Weights of a small transformer language model.
Size: 14 layers, width 320, 5 heads of 64, MLP 960 squared ReLU, vocabulary 4096, 23.2M parameters.
Training: 631M tokens, 4817 steps.
Each number is 500 + 40 x the weight over the matrix's rms, rounded and kept within 0 to 999. Layers, rows and columns count from 0. Numbers have three digits each.

# down: layer 3 MLP down (transposed), 960x320, rms 0.0908, rows 518-537, columns 160-319
# up: layer 3 MLP up, 960x320, rms 0.156, rows 519-538, columns 160-319
down518:480488524514481583507516470469478517473507467490506524514515443499508541527536485452482505461568456518483519472488502527477567517392565483524494531516545390510524537526505474556519478509489509513534508493534515520494473515514441529467457501522598499410543445458559534511546466549507467480505454539508507513534552501470515501470512506434521517385635496497472505546484552512553504528509552401588519450483505489512499543488466491497528565576460560456507480510516471473487481532472500
up519:488542529502480488577522501518478462504514571514457530480533485512501468501487509443513512549564532536525461493502534511440519506475531502513595465434498516489543468481513519542471549497490492554505485486492455507484498517466511557421497488486493556511506492504571465484477465567443504444464513505524452552474492480525487545497575514498515508487511447538513537502431503573525450497467503521482509493525511499560536537489575458520410483493520468519529568463493494446517528514509491
down519:493490416535471576469475475535509551480494522583471567521546533542418496463512422502546548516490500435515553530511461456582478486498505500517544498526412505439512530518553490558528488495507446531536431487468448511518474520431454472507501539529458529549490478495500460549444526538455507479541545463438529500592513559518565505541505457534548491500457461494467475464524576497501472487503460591473456499505497534509531494523512482493524522463562423490506491466545512503478499557475516
up520:571515486481439389473512471504507455568427486431587537574508533472558479441534579490493459503512476517517522432537476469448503444553431527426464426404446436494467521522497445493488452519486519455503558443528483521531511517516498462476502505530494496520483471466504517563515452515518480485518461538535542514537519548555493541484486482491512422491460545463472462537524462622455517504548562477535590506622473549574515472524484519530576562463590514594455452474501467516525510486516581
down520:567442505486558448497493420569518407478492419572503523491473524448505445464431520487503571509524516486473509564523535357509477498496462437409507458504438461514466556486476496581460455416516570464544522503477456476495491515516528538487470420518488573477542508484490503564445447506500496461417601496486640514565554458542479558472496535588473495500486422485503502421466555544478454487514515404528477471561505495486518528538533561425521498508514531475490501535511495486479514545523485
up521:415512481483445489453453416488531479487516504442480480533550512487565399525459547431558480493487493453469483470413542438523477496585518507488485453523486481507449474457421479486482446471430547522495491421387450463541466511508537414512487448478548551483453482470501471507431544468508524529547541502495608491498519450448385538584494479479501542497532537500474554545432533548484452553549468469515475532636426489567505472495413483544523443483463517456535486418463403520515507556549514
down521:547503501436397468416495487456532561531523558532566529500482467527496468504447492504517565478518517456592537457421496397597491469575459574500516517449501515515469504437544520482476513434436526544518452509470439423466453526484497526506504467461563470495498398500473527403485486466524524473531544527494473516522536578510493448513458459525511519523525497555425456497529547520542403504565432444446493476543478511418422434483495512515475484555519500545489459484511481492444453535533446
up522:499494515415528500413432582459472572468536530533450523514493532618519477509510547472531430505501492466531477555536492501466542494466518543502519426539496477521437511452459449429447523514501492518493506477419537483514480450472506511511454501488430518450520427507433444517535556526498494535526512487503529485484553526488488513528504538525448487440561494590475553472514520512476495522516570461441555452477430490482469387543577499496510514415558500445486477466481432444551480504507490
down522:473487485511537476443589490456470482607501534500449539549489473477516497538429492450488454509436451537493528494476511544485494456506514471537537502544548513538526493481512566504401506486410501568491490509492586457471451440479505506480501508480486451509517550496498532491473570448489490515522463497498535595597503522544455426567470537528519563457497521541475407497479478534517436524447554462477416511498457458505549463477452462463609585596479414523469492505489460429545556547520481
up523:497520464499479520486576452520451500483489535505537478506527589533564466487494502509472503485538464503515488475510387434467527521475532515534509527470532513520470497519490496536491550538442548448493534450515427510507472556460476452443527426573452430474449517462436447529477469547490474497558482476417532465577469557542510419584467497464507585514433460387505513544542511484512526536457461442557544559522493481460491540577493524506551511557502483519497501531427500533518483452492531
down523:503452498532491572562478580472553548520454497484392537492469433517523492488509503471607524515468525510446470575540575581563470418506436510463510458555497519513500470542482504494496468507549430492518505480502547534554517453546506556551407464436508519503483585487550570465524465468494485516492519497552444542454536476487559596438554473495535498485523509596505548509431496469544478492524584573447506431526479500563445535437523470443477502508451542489575483496562481512470494485510416
up524:538495419481456499492514522507546532518438517478424484539491475577448500544471515462547551494506520545463474513478555470482451522411442523505568511478510494518564463481515471508476466505517524482485462450505454508520473445458520516507534474517507561558446538455472546522494521596536517491536497495505508557581497460529507514443521493429464492508557432478551558547517481490496450462476609473520551536519441468514472450492561509525449478499472486480482454534475538518456516449568549
down524:537539484503496459494476426454525419547507466476467480474536541522545477493494491520571546542517482470471492555494483554438533491477524549471474492522532507495490532565529472511458524474580483506533572460491443496546460435471542491523467402490573518424447534426457454453506463470510488528552461529494521466594484459557527537519445495429496484502423499518468476528553466428556514512521546504505477452403477488499461543441550477540456521476478478552463517572477508485548547495454510
up525:503563548466476506462496551477471532620534521492532491472468507531482491516402465465473527529524571446541404442495525547471499499572525494436541458454503589434409490528479492490498464521520408453528469482488544487561531503494511492456469510505576482476483433447524494499476521440530574528536517532556541578529478491478585558497579475462557470495545548516535523476483532517460410513500474473513494494525556482550565457536501484536457534435527520507476484504510553453524597500557472
down525:541430394507506471495530464538538426475505501488512407479422557462500521459568474492445532430445444512484576533524443540537549497523424504502521495464478435533503471528457480489460506434490576477518536497497465517457562525568534521517479502523433499530506559516546509509510490498443481440485469457444527414562459560557479423468525556494538455515450499525511536474582466536515451408453557532496431430492485491497473473514486500532550423491463460593561532535534450490517476479420524
up526:514518432454484466530502456478466449505498492540556448442569535470501541486538469495439504457549458505560447481453523494537518526515586453477531506539453522443476512528518452563462512528477550470557543545536507556532473478552481521549547494508517448561502566472484514471467502463478536561528458467601550574440494548487498478483453487502521452518466480501469530434519525541529438511581475472448538520480518447501528447588540502525448414507466605462558533401500504481530465454444556
down526:459444476437472473506509536401465494536469470477561509453473483494465580527507488489509567475502419493507474534485497477560550512564585528410491522528516547434473495520477460554475537488527498474527464495529565582526565523480492471463479502484404490515514514489442469531548554434503544502454481529443478487499548484454507493501549500479495555521503459518376510523518505501450499486563472500496565445518482527512527482453490474496490554531454416499504531534507549540548422526485472
up527:563547546469484520508567503508464458530479508550465527543452556505470465563515475527467500538501519412541506520533493489526425534500510508479454523527515513493458502497411463492515463522483508475445483514483546449501549503532508510491516446480514509483505476519560486535526569488528518527545604494546555540494481518516576528491492517561473537533507518476478520496441484494526503465470461549518478483513535435599541560507530570474511501493511555459446455496449567554484383445487531
down527:553480429495488518524496439481411502527488515538521590500533455496528509556511500547480469507537554495500572466463547412496449543492442504450487489405465521468448467496501511501482563496434528477528522457474556511462489555534499484491485517494494521512442529484435440501417485511456501529515403509537524512557531457506463551495588553548475509498527503472527529468481516543446490495474468501506485501539499528477469565493514503474482477466536476504465489535560478526462534486488512
up528:496522531525549523503477542506547527500549582494501479424570490504583559535512499568497507504521518482462494507485436477422459507517494494494528485522471545430546483481503495488526582487512492481506557457480509425429457440508526482481506549544493530534548483545490480474529532466596460477424542511563520535522536439535439524505483513551500531491500475490539472478429539538457571560503458495487522471517415462435503508566482498472540470488493457447509504443520543528552466523540409
down528:447518495557497481443456444445533522525542486532528499514498511456584534492529476524522486506466532475514507494503460515456520535532533401425553533466427501508477529578477515505559478524493451516520465500463453455588446478475479582518496540505534427546469470466428466579497498457507532461527499478477502534537497474510496512515520483512531467505645460508468480482421485451492522527473514477504466440434458497430485505547498462514523551506494587407415461568515521443489454490619456
up529:531525489517526491404448530572486424461469524521419566475509491484499509495485574380486510418545491379490513535516495518458546577562498462519499515492452534573574498492588532474558588491522473460487454517531464590427446509445488525515475558514520491464501506501480523472477473479550509493487498495514500453538510484575430476511555462460479485487517514573523581511531486446483447476502579517459556442450519564414431498524483516515576482454521504507500458476483476527516501421514520
down529:567468446436396546491488505475527464516433523503522472423508418526526419577490488480518579494484521501531565539542483566477436550596487444455523473470457462564485409543525574498577508532452511512433510486511536445530521482473542598528485599543517483452472485515465516394456559521529547509525556568468485473485486472603483521585439561481545491498527548473536544551523551456486401490555498516431479413533490475551469520524529519444408442572439526462537504500501569487541481479518537
up530:479516467530574535455593531432507531442515581507452503483521482498504472525500455493494347460542507494557511466518511502463491449481490490572517482484537457465509555529427508495591553489446435478441495545451521479534475486483454540454538510568435478615449511481513540536455576563478504483411471507502474499523551535521427464499542424496494564457538482575457492551504556512434511561510493522501515489537569479490561442529494476476504448495569478489523482510460455490445550439474507
down530:476573568440521452544546521461490487413556510452510467527482545475533491543403450536491493508517439453462473498519503517470520492490441531522514400567490475542528528482496523527531450451525503457437512479483487479549496493501449530548498472553505483514471476475526503523489459474561503525534497510565570542544434537550490536478502587484470470478508497496562497555527482437508472437544490470540464469386511517516465490490500547572551506534449526476517482494568508522504549558434504
up531:448562474452536556490549522473611500532475466429525501418520558553430462492514575519504524529503491552508419435426498486549507528554470489532537603460451561526458603590477453499519515494530482501419495539510459521558474554472468414462521555529535512504471553457553469544454453584489564440492422535509540612497540559496479521462432510453538498499511624460491527496439540530478485451452559516501495572485508483549490484600492466499580529514449517456384374434526449540541461439438539
down531:583512514497525470528484564455499511515444497548503540488473540546485452500445508450461529513515506489565468495477431474505481534499494540488500471453532522548418500503449467496512530517475537453464410531518490450592478514438585490469539505526474586511448487474481449533444446527497519535480465415508471565542462554546497556474508512458543484551500537469523442448579544457493567510429513491499482527427557499434494511516486586505497533475539517468489466415503475513431529485539529
up532:420491489589462452519496500439514552542467555478476515603518536568503512516505463587487473578522542424457464521562525488450491474446509518425543521529475539561466515450510553486538509442436495499488490429610521573539509492507484521524435526517468524487494503531472545540532493484512536483506408426434551473509504565493458470549477456488550543447492499534503521538529482542503459436557538581525496548526493511464476593486461505553565518552445465506432393470504638410522496461540511
down532:518484371590573423548548470387501533521473467457501516507549535511449523530472549478555489497550464475545542473535519558491531533488544570462490491500535546479466572526537499549538458482420469543495536519579430504472463480480449566459491547500577478490450498525551500545442481544519481583482491505436459424538481527481527531509439447557517529448479517531400484475451518442544430484536463572528507498513509516501526500419468555461443488610456469571487458445448512595538513482578437
up533:522456451531592482603513506557491514471501478484546489481485554551497481479485576451478569516487589510519473537468515491545458434483511530492551557487522454499512503519486486542443517508512546548522531593552526520441531537537495455534561493483512489504455470502548468497549454568421476509434472502490521547441522475561518503529528444507522554591567492497473514513543541489523454484439483505476492498537493519450497442530470503503559411422594514483493423509528513519532547505497491
down533:573525472556487482527498501500562518405522423521488522426475525443497506494522434493587591496518451461548579462578453535546518516529417498451503559510533527558501535417494527563490531547402495457514502491486470484456523483527551492480490493502544543510478450561504481549586484521500468519516510500525474470541536527518535523574481560462457564556535482498448510563581502483535546532519518464505450516556507507492391560495516452523562536528437492463513474455504542420493523570496483
up534:499471456520533551513528497533499505583501509572463538508481463568453464562490479478582530551500498457507505525530611486489515495509532488460444451518532450512571570487512546503547461480462435498454494505438532422425497525432445495443515505491400518564553477506493520458522488529539521468496485565547437586393535519545456507489539518466415514498516438440494480535511544558459483489455563439515483553490523468545436534538542468478511549505549497438496512466529463456531547468484464
down534:448477446465510447519521510504552509481505482503458469575482475514507396486521530530533643510498492454561509539496423493474520496522576578444481468515479511454571518517411530521572509472480495524502494538521507499476459541489528498456480520488521506536422452519525572487414429514536470552483550520525455536439549449453497542477479564511482492571486429573520520522520501485463508445476506451549507558463453454525499513500596440555457502494504446529426568448528488489441531558527456
up535:513553482446564531591465449519500482531508510429501502484518511510521577527538500435496393459549487525487441464477479513395527493503517494511481452517477470534465469536463516488565540452487550575449478536448515516463541478504528499468471486460567585457528490532456544500514462492535487498544476516393446510529554466467494481527472586475457517480409498510518428556516500496461581575455466439501489427466490449477523577618460570527552547515513513465488444556512477531488519520436470
down535:541487536522493555577498491503458499531520480492501515474415503606474587497528491490483473485453507441517445502467453400568534460451535469547503566516473514470511513525484511553593440533463474469506501529544429549524483481444427553488494481451484456548487539451446541479523474489535500539576586503418528482498454453482542509435507482453483588516478473478497582523543489473491515481480532460570507438501491445496513585484556517493530537470486611495504422572538488462430500480441502
up536:514496551518489562626460543484566526480480502530481493484481510500462503555523400499537540531474476510480516502534464530441496509510525566549438465456504522550550437488402455512510533449511542460417479462469495441529496524464488461511499447466478547551514459534530481577568552461561504531538510494576479491467565378522467530535541504582604491504458455553428629465510464540545494585552600520490572461494491481509456526539476488531500443519501444515465485541488543485500537508497434
down536:479425481504488511532505545509558439484491543487526433504442518494563590541511569478489514577548464582494526493479516520550480500471544466496433580517499562463467463425436491500508519465510506499445488516515566467538475490541495556470511531519531491548551572436476479569481359460494491488533517524501510480511533503487527444584472537463555487512516424523480480554505463490510511513496501535435570492458548557520527500547530463446456539502547482527544538535535496478429481531452505
up537:509526439495524492499428427487483516505489464525528545467478477423502527520514477514452511496481520553406536482431479532560493566479507471509531471512511565485462576456511514485452507554458549481444479513554517501548474486540471551433539444475527368481498533498513546553545467584536445455477514488402502474474504510515555491596458509571483556536474529452504523539554504561489534523481443546476433492499472558520521488484448481497477573494530525537474510420488419515385452556491524
down537:471420514532562416531501370519505526554523452469498454434478469458457523488488538562509525491515458529525551467523490545484559509528488505502576519431529497537493528475503449570582563498488493456499414504509451541429495510531446500474485515508497536456540525465486489486523531468565472481496561494467445508524484483496527558454492491528477421511529500441500402490579527552436537526524534489497526471521492468454455535593491517503506590492420465475510483528394550472576484579499498
up538:541541589518478509486468477474550487530468524531479577483553457501536513450597491467476568552526496496488499559494530544511452444494515527454519505503448504527544488534537402528580491554523526553449497501486462469499389509498539476452457525472476496501559428477521545505511645561495570467528464536533557578543443605511548505510452447481484544462510454471539476452548514541515526579506487497503543529548574462452442580446457471563497477566448498486495457511488503539581561529540543